Weights of a small GPT-style language model, trained from scratch on English Wikipedia.
Size: 2 heads of 128, vocabulary 1119.
Architecture: no biases in attention or MLP, untied embeddings, normalized queries and keys, some layers without attention, gated attention, exclusive self-attention, value embeddings, hashed n-gram embeddings, an embedding shortcut, learned residual scales.
Training: 650M tokens, 5206 steps.
Each number is 50 + 15 x the weight over its row's rms, rounded and kept within 0 to 99. Layers, rows and columns count from 0. The size before them is the row's rms in percent of the matrix's.

# up: layer 16 MLP up, 1280x256, rms 0.1, rows 273-283, columns 128-191
# down: layer 16 MLP down (transposed), 1280x256, rms 0.0143, rows 273-282, columns 128-191
up273 098:66 32 22 43 41 79 51 48 53 46 63 48 49 29 70 36 43 22 53 70 58 51 40 64 69 79 78 55 49 62 46 88 44 39 43 42 17 47 34 20 56 62 27 37 50 49 71 60 49 69 72 41 62 56 24 36 73 26 58 51 45 42 42 34
down273 100:47 53 47 41 45 57 59 32 40 59 54 79 42 36 42 53 42 26 52 44 60 74 92 58 23 23 51 56 23 60 15 37 37 63 39 62 60 64 54 39 55 47 62 26 24 41 38 44 46 29 44 52 37 35 45 52 24 38 35 42 61 43 63 46
up274 106:63 50 44 47 40 56 59 68 66 73 58 55 44 45 46 38 62 44 36 40 06 53 61 69 85 75 51 39 20 30 51 43 39 57 34 60 49 66 49 65 45 67 45 37 52 40 54 31 75 28 46 39 58 69 35 65 23 64 46 60 26 54 42 70
down274 105:37 74 43 37 69 53 69 52 43 29 67 38 39 57 43 45 59 53 18 35 46 44 43 66 20 48 57 45 81 54 75 54 19 45 49 22 59 33 59 62 58 41 60 63 60 36 63 56 51 59 44 50 27 29 55 34 44 48 47 52 52 24 55 55
up275 100:30 62 73 36 39 33 33 51 29 54 81 68 30 57 43 51 63 53 42 62 47 51 64 47 65 55 30 23 47 52 46 64 30 52 66 48 58 44 34 33 42 51 56 73 62 67 49 58 44 58 49 45 49 81 69 53 18 51 44 56 30 43 63 39
down275 099:48 79 71 06 46 45 52 71 52 54 35 63 48 81 77 30 68 40 55 53 51 41 73 59 31 44 43 59 55 32 69 56 52 66 42 37 65 66 69 99 67 34 54 51 68 58 41 44 41 36 59 58 56 56 25 34 37 58 42 55 59 34 23 45
up276 099:56 48 25 52 36 45 76 67 54 50 24 58 30 50 37 66 28 42 56 46 14 51 56 53 64 66 60 44 23 59 56 46 68 30 62 58 79 38 21 53 35 29 59 56 38 59 58 53 48 41 35 58 46 52 70 42 34 35 43 40 43 55 42 55
down276 098:54 52 40 36 72 68 76 51 38 64 56 31 55 48 61 29 49 57 55 65 55 48 85 76 41 50 57 55 72 14 27 49 58 49 46 62 65 67 38 74 41 48 62 46 18 36 55 25 39 46 59 51 55 38 47 48 53 17 35 64 15 51 55 52
up277 100:41 50 45 49 34 50 77 42 43 71 48 56 62 33 49 62 67 61 63 28 65 28 48 44 74 54 65 38 54 14 70 53 26 40 49 43 63 51 53 35 48 53 27 60 41 62 59 32 29 65 50 21 33 46 55 45 38 32 48 45 46 57 64 45
down277 105:52 68 58 58 56 60 55 69 75 68 68 44 73 84 63 45 03 34 25 54 42 66 58 49 39 29 57 74 71 69 52 66 56 42 79 48 38 29 52 41 72 48 28 60 56 08 38 68 67 61 77 35 37 49 32 68 59 62 41 31 39 46 53 49
up278 096:36 52 32 23 58 38 60 59 58 38 27 86 44 53 41 56 53 64 29 66 55 46 42 59 61 45 77 39 50 76 50 31 52 56 58 19 56 71 49 50 70 56 51 46 49 49 56 28 55 39 66 00 41 50 52 33 45 57 51 53 41 70 72 55
down278 091:35 41 35 47 61 65 55 36 63 32 66 90 38 53 47 76 73 48 47 55 65 63 37 36 39 25 52 36 61 62 51 62 40 21 56 44 35 59 59 65 60 63 90 72 58 65 48 53 68 43 51 56 38 63 45 55 40 67 42 22 35 88 53 33
up279 091:48 69 37 73 21 48 47 59 30 35 69 67 49 54 50 45 45 59 48 68 33 70 42 57 54 49 30 65 59 50 51 29 56 67 60 47 55 21 39 40 43 36 41 31 61 47 52 23 44 85 43 58 51 46 56 43 50 40 43 42 62 75 56 64
down279 092:19 63 50 60 36 76 70 63 73 50 42 23 36 52 71 58 54 36 73 31 66 46 38 44 33 42 49 50 57 64 82 41 66 68 60 54 33 72 38 41 46 50 52 43 28 57 36 57 48 36 49 50 59 42 23 66 50 35 66 57 37 35 17 49
up280 097:60 66 52 47 32 32 61 71 37 40 24 46 50 68 51 45 54 64 34 51 43 50 79 36 54 61 76 72 45 68 52 58 39 56 34 43 68 45 52 63 52 17 26 82 53 53 41 53 49 66 45 31 42 46 24 53 47 56 31 44 63 41 70 83
down280 099:44 63 48 58 81 34 61 37 38 63 35 25 34 57 46 50 34 81 42 47 50 45 41 40 28 61 67 26 64 48 54 39 72 67 76 47 33 51 53 58 64 46 32 69 57 49 45 24 58 36 27 36 37 34 82 43 31 22 71 55 69 84 83 22
up281 099:54 53 55 83 34 61 62 53 40 17 47 69 45 72 30 42 42 57 77 47 52 57 53 40 58 44 07 80 56 29 36 40 51 62 66 48 67 29 56 57 23 32 26 38 59 17 34 63 53 34 52 42 46 44 46 44 39 39 57 50 61 62 56 59
down281 102:42 68 81 52 51 62 53 46 27 54 63 54 26 54 42 24 18 73 48 41 60 44 49 56 55 31 41 34 38 46 48 58 20 41 43 54 44 35 36 57 20 62 56 39 31 35 08 49 44 67 29 44 40 52 68 29 62 56 31 44 46 48 47 69
up282 106:41 39 13 49 48 30 59 58 55 55 47 61 56 63 40 40 58 48 57 73 45 38 50 88 40 72 41 63 47 29 57 38 47 64 22 14 37 67 61 80 66 27 26 57 44 59 72 36 37 48 59 91 55 69 69 50 46 14 26 46 00 46 47 62
down282 109:42 50 30 43 59 37 46 14 30 55 48 49 37 61 41 47 59 74 53 24 56 59 51 56 29 32 76 40 56 31 48 54 53 42 36 85 52 80 46 63 61 32 38 46 54 44 35 65 61 57 52 71 39 46 46 33 62 35 64 78 29 60 48 53
up283 102:69 67 57 69 47 44 66 50 51 54 60 48 47 42 28 39 34 54 45 34 72 54 45 22 50 32 62 51 53 41 48 44 38 44 59 25 64 32 40 44 65 66 83 42 43 37 37 48 61 62 18 47 41 40 46 46 41 34 27 64 58 54 61 78